Weights of a small transformer language model: tied embeddings.
Each number is 128 + 24 x the weight over its row's rms, rounded and kept within 0 to 255. Layers, rows and columns count from 0. The size above them is the row's rms in percent of the matrix's.

# layer 3 MLP up, 2048x512, rms 0.0817, rows 1464-1490, columns 128-255
size [100 102  94 105 105 111  96  96  92  87  91 104 106 103  89  99  97  96 104 101  97  92  95 106 103 107  94]
[[134 125 138 150 136 125 136 132  86 197 113 153 111 138 153 112  99 147 125 163 114 129 135 112 103  96 122 125 134 131 144 135 102 149 121 209 131 177 107 118 129 135 108 134 117 133 122 120 120 131 111 143 127 134 103 140 148 172 153 104 125 159 143 117 130 127 117 146 135 134 125 121 114  87 129 149 132 122 136  88 107 102 140 149 148 122 128 159 132  84 162 119 136 126 114 140  92 181 105 144 161 178 143 112 167 159 128 124 126  93 113 180 105 153 131 142  68 108 129 150 198 122 130 146 132 143 134  99]
 [135 133 103  75 113 140 108 142 155 113 112 128  94 161 108 140 125 141 163 157 123 140 127 136 172 144 134 137 120 109 103 172 107 110 107 124 115  76 129 153 165 137 116 129 103 103 111 141 123 144 123 148  75 144 128 116 169 151 133 130 174 145 136 135  93  97 142 122 146 144  97 101 125 136 167 111 137 106 139 114 125 121 112 134 141 150 167 121 123 138 123 168 121 145  95 118  90 105 135 134 135 128 103 127 147 177 119 122 188 104 121  97  90 123 148 108 126  79 113  96  75 140 130 115 121 105 116 132]
 [131 145  91 132 177  83 166 128 121 148 123 126 113 142 147 121 109 107 112  95  90 167 148  79 140 113 120 163 107 100 120  77 128 145 125 100 147 184 100  98 127 102 108 135 138  85 134  74 154 120 138 140 134 134 107 122 126 105 128 105 117 148 161 129 122 133 165 148 131 161 166 136 101 118 165 111 122 116 164  93  51 142 119  98 113 117 162 155 122 100 128 117 143 145 148 106 109 119 149 109 104 105 110 142 141 116 169 116 115 135 140 128 122 115 109  82 109 112 110 103 104 121 150 170 116 151 148 142]
 [125 146  95 108 171 146 155 116 147 154 151 135 129 128 105 105  99 184  62 132 107 109 157 162 110 111 144  97 136 150 129 116  97 153 118  96 120 142 103 148  94 118  75 131 136 121 104 111 127 111 130 110 113 109 150 141 120 107 127 147 113  98  98 145 131 136 168 124 154  94 127 104 155 127 122 111 122 113 125 103 116 149 160 170 142 125 135 101 114 204 151 156  72 121 122  77 140 124 159 146 147 104 131  71 124 195 149 134 135 132 136  99  87  67 123 176 188 102 122 128 123 135 107 155 164 153 136 142]
 [106 128 131 148  91 117 120 127 127 124 107 202 115 100  71 120 144 105 136 111 143 115  84 127 135 151 139 113 133 125 141 115 140 141 116 148 170 150 161 133 136 117 135 100  97 132 106 165 105 112 146 117 138 109 128 117 156 108 118 122 125 112 158 138 132  94 117 138 156 147 111 134 162 131 140 150 180 144 150 139 139 147 148 152 164 102 154 150 129  84 122 151 108 141 104 104 119 119 119 117 187 148 168 136 109  92 102 134  89  87 155 163 132  81 124 120  92  94 126  99 134 129  92 107 119  83 120 148]
 [122  95 110 118 152  94 155 154 115 128 146 150 109 128 138 147 132 100 149 146 142 139 131 129 163 166 153 145  67 102 122  98 122 134 139 143 131 103 142 144 102 150 110 126 155  79 129  98 128 137 159 123 166 114  92 129 154 147 108 149  76 120 145 126 136  96  56 134 162 168  99 120  83 115 138 123 138 125 133 114 112 120 131 104 123 103  92 124 151 128 141 126 128 172 136 117 100 116 140 142 111  88 125 130 108 132 108 169 112 102 122 151  77 125 129 129 106 185 149 134 147 108 112 121  90 101 144 139]
 [144 106 160 133 129 107 173 116 126 141 109 105 152 125 160 113 112 145 132  92 119 112 133 121 136 111 109 109 157 159 152 103  94 146 107 173 148 123 131 118  45 125  93 120  86 162 163 151 109 170 138 101 128 136 136 133 118 138 105  92  88 107 154 125 119 130 112 129 145 108 124 177 122 184 111 126 138 149 112 148 124 156 134 142  57 128 124 124 156 150 134 127 115  92 151 124 134  96 135  89 134 129 108 104 131 146 106 126 141 160 155 140 121 139 130 158 113 137 140 106 140 137 148 157 100 151 108 129]
 [128 137 129 128 133 135 100 117 151 125 120 127 114 121  86 141 100 157 109 131 106 109  99 158 134 184 142 119 158 152 104 114 169 150 148 130 179 140 122 134 121 137 114  79 157 119 108 117 177 121 130 142 100 108 125  92 105 117 128 161 113 159 139 134 173 121 122 105 141  89 128 157  96 160 157 108 100 143 130  79 138 136 147 171 178 165  76 142 156 112 146 143 155 132  78 132 168 104 122 146 106 159 105 112  93 132 158 147 110 155 142 115 103 114 119 151 144 149 134 134 151  81 133 104 107 168  81 132]
 [169 117 140  59 103 143 114 136  83 139  77  66 149 160 105 122 127 110 176 125 143 127 157 107 167 150 165 101 124 109 164  76 127 135  90 135 135 116 163 102 171 143 164 142 142 118 106 135 117 195  90 135 139 126 118 157 143 154 104 159 148 142 140 138 117 146 119 117 128 138 120 130 135 150 102  97 106 112 111 108 140 149 118 132 119 148 123  60 125 173 161 107 142  93 170 110 115 154 120 141 129 107 151 113 110 126 104 116 122 149 121 125 157 190 110 180 145 156 101  83 119 146 104 124 120 163 102 121]
 [104 145 168 117 101 114  93 108 125 133 125 107 164 151 141  93 159  89 159 110 127 143 146 130  97 132 153 136 179 122 141 165 151 167 123  97  76 101 150 113 151 123 103 121 100 120 132 173 122 123 110  82 143  91 142 101 149 152 129 125 107 121  88 127 143 100 182 150 147  84  54 106 129 159 111 111 130 148 108 120 101 139 159 133 129 107 143  95 108 115 124 140  77 143  64 128 139 136 125 114 100  83 154  76  94 113 121 126  91 129 145 144 122 125 125 133 147 124 103 108 116 124  89 145  85 123 128 138]
 [114 115  97 140 152  91 152 147 126 154 126 111 141 101 136 131 141 116 142 118 139 120 110 121 147 121 141 143 140 163 119  93 105  88 107 162 144  99 110  68 133 134 161 118 126 145 135 101 144  89 144 100  93 106 129 155  85 125 137 115 155 113  92 117  66 142 146 113 148 110 122 104  84 147 171 125 163  96 166  83 127 134 153 144 184 146 161 101 132 137 150 129 149 131 100  77  56 125 111 116 103  94 139 111  92 127 114 145 133 112 112 105 143 187  89 130 167 124 127 146 143 105 110  77 120 101 128 138]
 [ 99 136 143 138 129 149 102 146 114 143 136 177 112 129  99 122 169 137 130 139 130 140 117 102  72 170  97  96 105 139  80 146  70 125 133  95 134 168 121 107 184 149 166 161 127 114 132 155  97 120 134 140 121 137 165  81 144 145 118 122 146 147 156 135 113 109 118 114  84 124 189 163 118 140 157 146 102 110 127 129 119 111 137  95 124 133 104 156 132  92 160 178 110 140 114 125 162 124 117 146 155 153  75 137 126 132 158 146 106 110 124 134  55 142 166 133 134  93 143 127 131 100 112 126  89 133 116  87]
 [145 163 167 148 137 143 154 103 143 147 168 147 140 118 143 103 128 112 119  95  99 123 115 144 169  96 127 176 140 101 142 137 141 133 124 133 118 158 113 130 135  89  68 146 162 150 126 122 117  93 142 174 120 114 119 139 113 103 125 104 151 120 137 128 113 177 158 155 152 111 151 145 155 135 104  96 125 109 128 135 119 152 144  87 128 128 140 146 119 142 146 136 112 126 101 125 127 124 120 100 133 153 113  90 118 117 113 159 148 133 112 130  97 133 111 148 117 121 118 103 149  92 186 111 129 121 126 172]
 [126  99  96 129  64 132 105 148 165 127  55 136 112 165 143 136 167 100 160 151 103 147 146 158 123 131 147 127 101 135  89 136 131 135 142 127  89 136  95 110 143 150 142 154 123 103 103 137 118 138 143 125 102 108 128  90 155 128 161 137 130 134 147  99 122 132 116 143 125 124 122 121  89  78 114 112 141  94 122 146 148 152 123 129 102 125  90 137 142 126 141 151 136 101 174 174  98 128 104 182 139 119 156 157 111 132 163 141 149 145  77  96 103 133  76 111  94 153 117 166  84 164 147 128 139  56 122 125]
 [139 123 113 123 140 132 112 129 121 130 119 132 161 147 144 110 110 126 140 152 150 127 133 107 161 124 157  93 108 120 115 102 122 123 146 117 144 102 112 155  90 159 157 102 111 141 132  86 124 157 139 123 161 176 149 141  85 147 128 161 116 142 142  83 117  63  96 141  86  92 158 106 143 146  71 147  91 152 107 102 162 118 107 154 156 130 139 115 161 141  95 152 109 148 151 151  92 145 112 143 155 116 178 159 139 110 173 116 139  82 121 112  96 143 147 112 153 160 146  91 124 177 122 140  95 154 126 150]
 [180  93 118 150 151 141 153 126 147 172 120 161 117 165 139 155 106 123 141 175 124 123 125 154 114  96 145 129 107 102  94 129 168 137 138 114 122 115  75  88 135 124 144 164 126 143 136  93 121 122 110 149 118  90 160 120 132 144 116 124 116 139 142 175 162 134 135  96 133 126 113 137 210 132 117 173 125 152 134 106 131 122 101 163 145 109 137  99 138 158  67 141 185 126 144 132 125 116 156 138 115 114 115  64 140 131 105 108 130 144  99 126 148 171 134 148 140 117 147 156  93 129 155 115 103 160 140 134]
 [132 111 151 102 119 122 102 116 132 113 112 118 135 149  81  98 117 138 120 142  62 142 117  89 105 111 124  87 118  90 153 168 111 131 128 141 141 140  88 122 113 131 156 121 140 123 115 129 155 138 163 132 125  89 111 116 128 160 141 145 120 161  67 144 142 154 116  86 128 133 138 127 123 114 111 144 134 150  91 127 130 118 112 105  94 146 141 113 105  99 115 106 127 114 115 127 183 156 100 105 132 113 127 127  99 132 118  87 131 151 120 140 153 116 130 189 144  91  93 171 118 123 149  75  96 137 111 116]
 [149 109  62 100 133 106 155 140 126 141 117 123 132 121 109 131 115 177 132  91 132  88 125 147 113 121 171 162 140 155 119 118 120 130 175  78 118 101 142 108 139 115 183  98 115 136 142 150 110 130  95 130 143  90 141 105 166 105 104 145 130 128 124 142  96  69 135 140 120 152 157  85 106 131 145 158 130 139 163 127 146 151 113 128 154 121 113 134 138  81 111  68 136 121 102 128 151 134 140 108  98  87 147 135 104  71 119 122 167 104 147 138 129 154 131 123 129 105  96 105 146 138 123 176 166 118 138 162]
 [126  92 100 145 193 118 140 148 125 144  98 127  96  87 157 120 100 150 132 185 116 175 121 110  84 154 119 131 160  99 114 144 151 145 149 105 134  85 132 133 137 135 129  88 110 143 140 129 101 142 139 139 142 142 137 147  97 143 151 165 105 147 145 152 110  86 106 164 118 182 156 106 116 155 113  97 133 107 131  99 136 186 101 142 142  81 140 116 151 112 175 122 155 134 140  96 139 149 128 172 100 148 139 113 143  87 152 124 113  96 148 142 106 178 107 101 110 138 124 130 142  73 124 110  95 178 132  96]
 [182 101 175 113 185 107 120 100 123  98 118 118  86 156  96 172 124 147 142 120 106 143 120 127 140 136 136 143  99 156 123 114 114  93 125 113 123 103 129 120 144 108 124 101 113 125  73 108 102 175 115 162 147  74 181 139 111 114 117 172 113 131 184 100 126 145 122 128 173 125 130 135  87 104 120 122 125 126 135 136 106 156 139  96 119 109 118 124 124 129 127 133 121 125 117 172 137 123 170 185 128 163 118 119 138 110 147 139 123 181  93 144 110 152  93 174 123 134 113 104 101 111 134 109 109 107  74 173]
 [134  71  80 157 140 139 154 145 114 134 140 146 129 140 111 122 115 140  94 114 193 112 166 127 130 174 125 130 132  95 119 120 116 151 131 148  89 167 133 103  77 175 126 150 106 147  92 102 134 102 112 159 122 138  99 151 123 142 157 124 131 147 117  81 119 113 153 160 134 176 123 144 147 126 119 119 154 130 131 114 117 105 113 120 147 128 152 109 112 115 120  93 183  96 130 128 130 154 150 151 154 127 134 134 134 111 143 142 125 125 139 152 113 105 100  75 136  93  75 132 105 135 118  97 128 122 132 120]
 [116 130 130 113  83 108 115 149  75 142  91 124  97 143 107 117  89 143 151 165 148 149 114 134 178 130 121 120 131 146 165 133 128 144 124 110 140 128 107 104  79 125 140 115 151 128 117  97 149 128 126 116  92 102 129 157 148 119  92 113 122 126 102 165 123 114 161 135 108 135 119 111 194 126 106 131  60 120 126 118 143  85 143  99 103 114 151 108 142 150 136 104 123  94 114 160 154 130 107 137 143 189 120 153 116 127 155 156 122 104 179 119 117 115 127 120 179 135 101 105 128 117  93 126 135 122 105 106]
 [123 121 172  91 150 173 107  87 133 126 124 120 130 164 114 109 141 153 101 123 110 133 141 105 140  90 111  92 135 117 118  83 125 147 104 127 160 151 143 155 112  87 169 105 116 176 111 145 178 101 112 104 152 195 150 101 144 131 143 109 135 103 148 126 122  81 118 169 160 115 123 120 158 175 126 153 183 116  97 146 154 156 131 140 123 121 106 123 132 125 150 136 146 119 134 132 114 122 138 132 134 131 157  88 116 128 125 133 132 153 150  99 186 165  86 141 124 148 130 140 149 118  98  82 127 113  71 128]
 [156 149 124  94 143 132 158  75 147 122 145 169 145  94 137 125 111 156 110 101 156 157  95 155 171 139 122 126 118 113 133 123 127 115 101 137 114  97  98 119 122 103 141 112  53  99 117 147 148 128 139 128 100 123 140 151 139 111 110 135 120 131 155 113  98  80 121 107 127 134 126 104 171 128 145 155 111 157 134 183 131 139 141 156  74 158 126 136 126  97 118 135 124 139 128 110  71 138 110 152 133 125 115 133 118 140 126 118 103 125 145  84 187 181 118 135 149 159 112 112 130 171 126  65 129  86 148 154]
 [143 143 126 180 130  69 153 188 117 154 142 155  92 121 122 160 154 142 122 117  94 164 145 117 112 142 106 139 144 124 144 134 136 153 151 104 160 140 124 102  73 118 133 123 100 138 113 125 126 126  96 164 103 111 180 104 136 121 150 133 158 101 107 147 124 136 118 120 116 153 117  73  92  93 138  88 144 122  97 154 137 142 154 118 127 146 164 124 111 122 108  74 176 120 148 168 155 166 133 140 133 119 122 125 156 155 116 111 127 129 118 134  91 144 149 138 133 215 126 158  81 132 139  64 125 128 126 127]
 [157 117 161 116 143 182 114 103 139 104 108 126 114 113 141 120  78 145 102 127  97 133 161  97 126 132 132 134 117 133  81 128 129  86 106 135 126  98  93 118  65 159 100 126 133 134 158 161 143 108 137 146  91 119 140 152 109  55 104 157  96  73 143 142 203 181 116 142 145 186 113 100 165 121 133  55  99 170 153 134 108 125 162 146 133 119 151 120 114 136 110 136 160 143 126 121 126 126 154 140 168  85 147 152 118  85 118 132 110 119 151 134 100 131 114 143 123 165 171  83 117 107 104 157  75  98  92 142]
 [145 148 160  94 117 137 141 123 101 131 135 138 167 100 144 142 115 105 173 126 129 122 131 127 127  87 111 110 150 186 128  85 118 129  94 127 155 102 108 128 117  77 103 104 111 114 124 113  87 195 155 146 138 103 126 168 164 120 120 118 138 112 120 114 109 134 156 119  73 168 104  95  94 150  95 135 139 112 135 163 101 154 134  73  96  59 156 108  69 120 101 104 118 143 125 139 124 125 108  91 134 116  82 120 134 148 127 121 113 127 119 100 174 150 158 115 158 134 114 134 133 165 123 136 111 169 102 109]]
# layer 3 MLP down (transposed), 2048x512, rms 0.0766, rows 1464-1490, columns 128-255
size [ 94  99  90  97  99 110  97 101  94  94  98 101 111  93  97 106  93  95 101 101  98 102  94  98 103 109  96]
[[145 121 145 138  99 120 143 139 164  97 125  91 111 137  89 110 124 112 118 158 107  94 107 153 158 117 116 155 157 144 112  95 139 136 161  80  85 156 150  95  93  72 160 122 119 184  82 127 130  82 165 127 135 116 156 112 143 131 143 137 120 126 114 144 149 145 150 129 124 151 115  94 123 139 139 107 123 115 113 187 133 119 139  90 116 102 112 145 123 174 116 140 125 191 122 155 127 112 149 140 159 140  79 138 106 100 133 135 120 120  90 125 108 133  97 128 141 149 138 147 110 165 144 115 139 136 103 158]
 [131 132 130 174 113 117 113 104 107 115 158 100 146 103 137 146 106 116 125 126 120 146 101  81  99  93 154 157 106 159 166 112 138  96 174 147 115 130 117 144 131 118 163 184 140  79 168 148 101 144  98 136 157 147 128 125 107  91  85 156 126 132 117 126 158 153 111 103 119 142 129 142 108 109 106 177  74 125 111 135  79 120 166 108 116  95 128 131 122 134 144 146 147 136 107 157 128 106 141 102  78 164 119 111 132 122 127  79 112 100 122 121 170 149 108 165 137 143 139 167 171 109 124 176 133 123 123 143]
 [ 91 130 146 109 121 137  59 102 143 126  94 139 127 126 135 164 118 131  95 166 160 126 135 118 140 132 105 110 156 172 131 156 138 161 171  94 114  94 109  80 169 116 105 104  92 131 132 158 145 135 136 128 120 149  80 115 141 123 106 160 131 142 122 121 144 143  85 153  95 113 111 143 133  75 105 162 162 129 115 150 108 114 130 119 133 128 132 119 132 135 133 147 142 125 184 143 136 160 152 138 116 167 124 131 119 128 102 133 139 135 102  82 140  97 135 182 134 131 135 132 150 165 145 115  97 128 109 115]
 [ 89 125 148 146 109  93 132 128 156  83 123 146 127 110 154 114 157 124 190 111 142 167 144 107 135 165 149 159  99 140 174 121 162  94 118 129 127 117 152 107 135 114 171  74 183 138 151 146 129 136 162 141 150 112 150 132  91 171 119  97 157 121 136 109  84 103  78 120 101 138 112 147  97 113 113 152 139 121 105 127 146 130  91  87 104 130 103 108 168  87 116 119 154 120 135 166 113  79 119 127 126 111 113 135 131  96 146 101 128 135  99 127 161 154 151  83 111 162 130 107 123 136 138 122 118 123 109 108]
 [138 138 120 136 128 145  93  99 128 110 129  98  96 124 138 111  90 104 102 157  73 127 183 122 154  98 135 151 147 161 126 136 127 119 176 145 105 141 120 153 156  91  83 145 143 108 123 105 174 135  87 171  94 173 126 146 131 143 148 113 139 135 116  88  84 134 140  89 123 118 145 121 123 141 101 127  76 154 151  87 154 110 171 109  86 140 130 111 145 156 137 146 154 154 152 137 132  97 164 159 118 142  94 106 139 135 118 125 140 159 137 126 150 124 109 135 139 129 137 118 113 105 132 124 158 143 104 139]
 [125 119 140 116 123 147 130 106 103 139 140 121 115 143 115 113  91 152 116 108  98 132 127 130 118 115 148 130 121 147 116 120 128 112  92 160 170 136  87  79 142 112 138  74 151 118 103 122  85  78 121 132 110 103 144  96 133 108 119  94 135 137 150 144 126 150 142 129 154  91 118 128 149 148  98  96 146 160 128 102 132 134 121 171 154 157 119 129 146 158  83 124 150 100 126  88 147 145 109 169 152 188 132 117 124 110 122  99 105  74 139 102 134 160 112 134 130 130 127  81 125 153 150 115 100 118 172  81]
 [124 148 141 124 137 120  93 148 137 130 180 137 111 116 119 130 168 125  99 154  94  95 102 106 106 142 127 106 103 135 126  98 125 118 125 140  98 109 119 152 154 182 146 140 124 114 107 150 127 102 122 144 129 118  89 128  95 102 166 167 150 147 127 141  86 181 159 124 132 136 140 134  99  84 123 120 120  90 132 102 120 119 113  93 126 116 123 127 146 149  85 112 127 120 137 127 124 140 101 131 114 118 130 140 155 108 127 124 151 121 103 122 150 157  97 133 171 128  98 116 105 123 129 107 121 114 161 105]
 [129 104 112 138 125  92 120 129 144 175 129 123 122 100 173 164 147 105 137 155 145  98  94  88 136 160 106 155 110  92 118 175 117 154 145 105 120 136 138 150 123 139 117 112 108 130 131 116 138 149 135 132 125 128 136 159  95 131 188 115 165  96 163 146 143 136 140 125 138 128 157 143 146 106 131 149 143 104 137 117 133 124 112 134 107 130 162 140 154  93 115 132 142 118 119 104  86 121 151 135  91 123 127 112 135 144 135 146 148 148 142 144 146  96 131  99  79 159 144 135 101 141 146 148 150 142 124 107]
 [101 134 148 153 175 109 118 102 121 104 138 138  99 134 136 150 146 138 111 149 121 127 117 116  56 177 103 193 136 142 119 131 151 116 137 111 117 108  81  95 112 104  84  91 113 119 147 152 105 106 110 123 159 149 131 147 104 130 122 102 124 118 130  95 129 138 139  98 127 133 117 109 154 102 146 156 113 156  95 148 104 132 119 116 100 106 133 161 123  81  71 118 121 113 120 150 148 102 145  65 101 169 125 115 133 141  96 177 123 114 104 133 123 108 137  94  89 121  99 134 142 120 143 114 104 105 167 136]
 [ 96  75  82 135 156 125 131 173 112 146 125 139 133 133  85 165 160 144 141 124 117 153 113 166 133 103 106 129 138 113 156 114 114 158 105 178 133 114 128 144 149  82 139  92 141 126 112 121 133 130 161 123  84 126 103 132 141  92 118 100 120 113 135 112 140 134 127  91 121 130 133 138 125 113 125 111  91 109  96 110 129 166 123 113 151 177 134 133 195 135 157 170 187  80  84 124 128 105 131 183 100 120 143 140 152 168 134 119 148 140 136 111 116 122 116 127  84 114 176 109 134 124 147 112 144 107 142 150]
 [134  99 144 121 115 119 116  94 152 148 132  94 110 145 101 133 123  99 126 131 157 149 102 121 136 146 102 140 162 149 115 106 108  69 112 121 144 123 136 138 139 115 153 128 136 156 110 150 114 121  80 146 124 133 125  98 135 128 110 137 146 172 126 151 121 147 103 144 119 127 139 145 127 155 119 140  68 116  87 108 121 148 145 137 178  98  52 112 158 167 116 110 106 111 164 123 161 140 115 117  90 119  91 113 159 142 124 130 172 156 148 150 146 115 150 156 115  93 142 117 126 177 134 133 125 127  89 147]
 [129 133 129 116  85 101 119 144 128 123 149 117 141 145 150 138 120 153 119 135 124 103 111 162 112 140 128 158 150 112 119  99 138 162 131 137 147 132 125 130 151 121  99  89 127 146 147  78 171 182 117 110 133 117  84 127 106  97  94 149 108 121 131 144  99  79 156 124 167 116 125  96 113  99 107 129 107 123 140 115 174 141 135 141 100 106 141 126 143 159 109 148 136 134 106 133 128 142 137  94 129 120 129 144 153  95 142  89 124 172 137 113  92 120 121 135 103 111 124 155 151 143 115 142 128 142 131 100]
 [132 113 182 135 115 111 125 116 143 185 142 128 145 115 121 129  82  90  64  99 107 119 125 107 140 120 127 107 152 145 129 129 110 133  88 136 134 157 112 146 138 129  99 112 124  90 118 117 145  92 131 130  96 104 133 115 149 182 147 106 131 135 120 101 135 136 149 124 138 156 108 137 129 126 120  81 110 132 127 129  96 167 160 122 151 124  93 149 103  68  90 162 128 138 121 134 135 131 112 134 153 170 117  89 130 171 103 130 152  95 136 146 100 148 119  74 192  93 142 131 182  60 147 136 115 123 165 110]
 [190 152 104 139 110 140 138 112 128 160 153 108 142 126 121 150 123 137 114 129 157 101  75 117 141 125 107 131 129 150 184 146 129 111 129 144 163 166 121 116  97 109 145  75 145 167 136 106 120 111  90 125 157 128 156 130  95 104 130  89 110 149 140 145 137 133 125 100 112 143 133 177 110 144 102 160 127 133 131 114 146 127 156 159  89  99 138 134 118 110 126  62 168 154 127 126 142 164 100 132 181 140 114 167 102 137 151 134 121  83 126 112 142 153 152 149 162 132 111  98 183 128 114 140 133 161 125 135]
 [142 141 143 111 150 155 101 129 117 181 115  97 108 116 127 106 144 148 124 116 108  86 121 114 125 113  95 124 150 162 133 130 123 121 114 130 132 178 147 127 126 125  98 154 145 126 117  76 111 142 122 151 154 127 149 120 175 121 145 130  98 116  97 144 106 178 151 208 154 121 102 188 126  88 129 140  91 122 126 158 135 125 161 149 101 133 175 114 101  83 105 124 166 115 136  92 100 127 116 171 145 143 159 169 134  99 118 131 114 151 134 112 146 123 157 126 193 121 118 119 147 117 138  84 189 132 112  93]
 [110 143 147  84 109 120  88 137 103 170 143 146 125 143 129 122 186 105 137 127 125 112 159 135  67 162 157 116 130 138 159  80 116 134 121 133 137 136 144 108 145  79 130 140 106  98 132 127 121 133 116 106 120 115 135 146 146 145 100 136  99 122 128 123 129 119 226 133 166 112 146 116 153 159  75 135 119 130 144 131 109 129 138 145 106 113 187 158 129 127 164  88 138 152 135 121 142 153  97  97 166 145 121 143 106 130 144 143 145 133 121  98 124  85 146 115  99 131 140  81 172 116 139 133 120 134 133 140]
 [125 131  89 119 124 153 136 109 140 103 134 118  89 127 123 182 118 137 141 132 147 146 138 145 118  85 107 156 104 151 105 119 129 121 130  96 165  80 150 122  97 159 150 116  85 120 114 128 154 153 147 164 127 129 163 107 107 117  86  91 114 139 120 127 146 117  82 161  95 118 148 135  93 131 119 156 151 107 109 111 101 145 132 149 139 147 101 129 131 133 144 103 146 100 112 152 127  84 145 162  99 186 123 157 147  99 133 159 130  85 120 120 106 132 119  93 132 109 175 126 121 150  71 127 121 145 145 152]
 [ 68 111 179  95  99 136  84 104 136 137 102 141 116 106 137 169 163  92 151 124 132 142 127 105 139  93 137 102 143 106 130 112  96 114  93 170 141 154 106 122 109 120 119 141 124 133 138  78 116 130 163 138 107 127  98 150 120 114 122 144 174 108 124 108 119 184 117 112 149  87 107 132 147 133 100 139 143 128 106  96 121 111 125 111  99 127 137  76 148 178 155 210  98 151 166 146 122 148 107 131 179 155 147 149 148 116 139 113  90 108 102 163 109 125 126 125 119  97 129 119 118 164 127 116  78 131 115 105]
 [112 135 170 109 121 145 133 106 127 129 114  98 104 106 119 129 126  69 122  78 147 114 122 128 180 141 131 130 159  88 116 129 102 107  98 170 142 149 127 150 171 124  84 138 124 147  99 119  95 106 112 129 111 188  85 153 122 141  76 106 120 143  69  89 160 189 121 136 118 101 118 190 172 126 164  97 145 120 115 126 146  91 147 127 152 160 121 131 159 128 123 128 139 114  77 101 123 150 180 140 135 114 119 138  94 152 159 154 127 127 115 142 148 140 104 111 146 114 141 151  94 152 141  91 119 139 113 147]
 [145 164  75  99 130 141 122 139 127 111 144 127 136 146 155 129 113  82 137 127 144 204 116 143  98 143 141 100 127 163 118 145 114 143 119 128 163 147 173 115 141 136 147 127 188 139 109 125  98 123 148 127 110 153  89 130 139 110 132 132 150 143 138 102 138 116  79  90 147 154 101 124 163  92 144 105  92 133 108 122 130 118  90 162  96 150 168  90  97 131 160 126 142 118 143 103  79 120 130 111 150 118 149 126 117 120  78 116 141 132 149 103 113 127 135 100 126 139 153 184  84 123 117 122 158 149 134 146]
 [107 150 167 108 134 147 108 111 124 121 124 142 133  81 110 139 110 155 144  91 153 118 137 105 109 123 134 135 122 160 114 128 145  91 122 114 136 104 152 148 159 142 130  96 157 159 144 130 114 162 164 139 127 124 135  49 120  90  60  95 142 127 135 146 129 128 105 139 145 133 162 116 100 125 122 114 129 154 119 148 130 144 134 160  92 117  65 144 182 114 132 111 124 128 133 150 132 116 121 131 129 136 145 122 154 119 116 135 122 148 102 100 122 161 181 123 112 161 125 141 103 139 121 121 131 132 156 149]
 [144 149 167  98  98 124 118 135 121 141  77 110 135 109 119 114 124 119 165 118  96  87  95  93 123 124 151  82 150 165 133 130 138 110 106 122 109 145 116 104 150 108 129 136  98  98  90  83 115 123  98 154 155 180  80 152 156 134 127 127 123 136 105 145 109 165 161 116 147 114 130  90 150 117  99 161 121 128 112 134  92 136 176 124 128  95  95 142 121 110 129 116 125 144 143 122  86 147 189 128 117 103 117 101 108 135 137 149 131 141 115 140 119 111 120 153 138 124  76 165 125 119  94 113 152 145  95 109]
 [115 112 126 164 176 112 114 188 176 142 110 134  98 142 137 135 143 115 142  65 135  93 113 124  73 208  95 161 125 122 100 120 123 107 122 103 139 103 138  88 122 163 110 132 118 104 126 155 115 126 197 127 165  95  87 129 122 146 110 130 157 155 125 113 116 144 106 171 161 132 118 134  97  86 105 117 138 158 121 145 140 159 148 149  70 125  89 135 156 148 123 140 127 160 106 146  99 125 101 110 138 148 109 176 149 131 134 144 119 116 109 145  50 118 124 125 124 122 126  75  93 110 156 109 121 124 132 105]
 [103 169  97 110 104 101 122 148 130 108 155 114 117 139 125  90 139 100 156 177 119 150 116 122 137 147 121 123 139 138 123 107 144 149 128  97 135  86 119 104 102  93 136 115 145 150 137 168 138 117 117 186 128 174 122 151  97  89 117 122 123  94 134 123 164 129 115 134 152 115 129 129 121 137  60 109 114 102 121 158 121 168 145 120 110 160 155 132 169 143 114 146 133  63 152 174 137  91 109 133 125 129 139 105 131 161 125 132 115  63 109 100 109 132 103 126 129  75 122 141 150 106 159 111 129 159 128 158]
 [125 130 117 117 132 159 140 129  81 133 123 154 123  55 135 109 133 142 137  82 140 156 109 101  99 115 101  98 128 132 135 127 147 151 147 113 116 182 120 139 104 137 121 119 102 119 114 102 134 142 128  92 165 152 139 125 110 123 150 119 170 126  96 152 121 172 163 151 116 117 106 127 164 112 103 177 139 105 145  85 171 114 133 112 117 149 100 119  93 115 128 110 148 132 130 151 153 130 130 151 134 103  84  94 104  98  97  93 141 147 163 156 117 132 188 112 116  94  96 149 130  77 166 141  93 115 142 118]
 [143 146 130 126 117 108 114 161 155 130 117  70 110 110 169  96 133 159  82 113 157 113 127 137  92 165 139 130 129 125 144 122 106 117  89 122 135 171 124 112 103 130  93 120 128 124 135 138 134  92 135  90 136 165 137 136 132 114 157 134 146 131 138 134 142  92 137 103 161 131 125 110 151 122 155 142 151 131 146 114 164 183 150 141 123 171 168 132 134 163  90 126 121 167 137 127 124 145 125 148 163 118 145 137 135 106 147 171  88 164 169  98 125 138 148 179 137 102 125 100  99 135 108 147  93 122 180 110]
 [134  90 102  96  93 146 114 122 147 120  87 162 100 177 100 154 124 119 127  94 151 143 137 108 150 150 140 156 123  79 160 116 119 146 134 136 123 124 167 136 138 110 100 145  99 159 154 102 142 125 139 129 129 119 139 121 101 165 155 145 111 145 156 138 114 120 146 147 169 126 153 131 119 127 160 119 133 136 172 140 128 109 104 134 162 139  96 114 143 126 136 147 149  85 122 139 108 120 156 152 117 111 126 136 130 136 154 145 149 174 173 126 116  67  56 119 119 117  95 137 150 113 107 152 155  84 171 139]]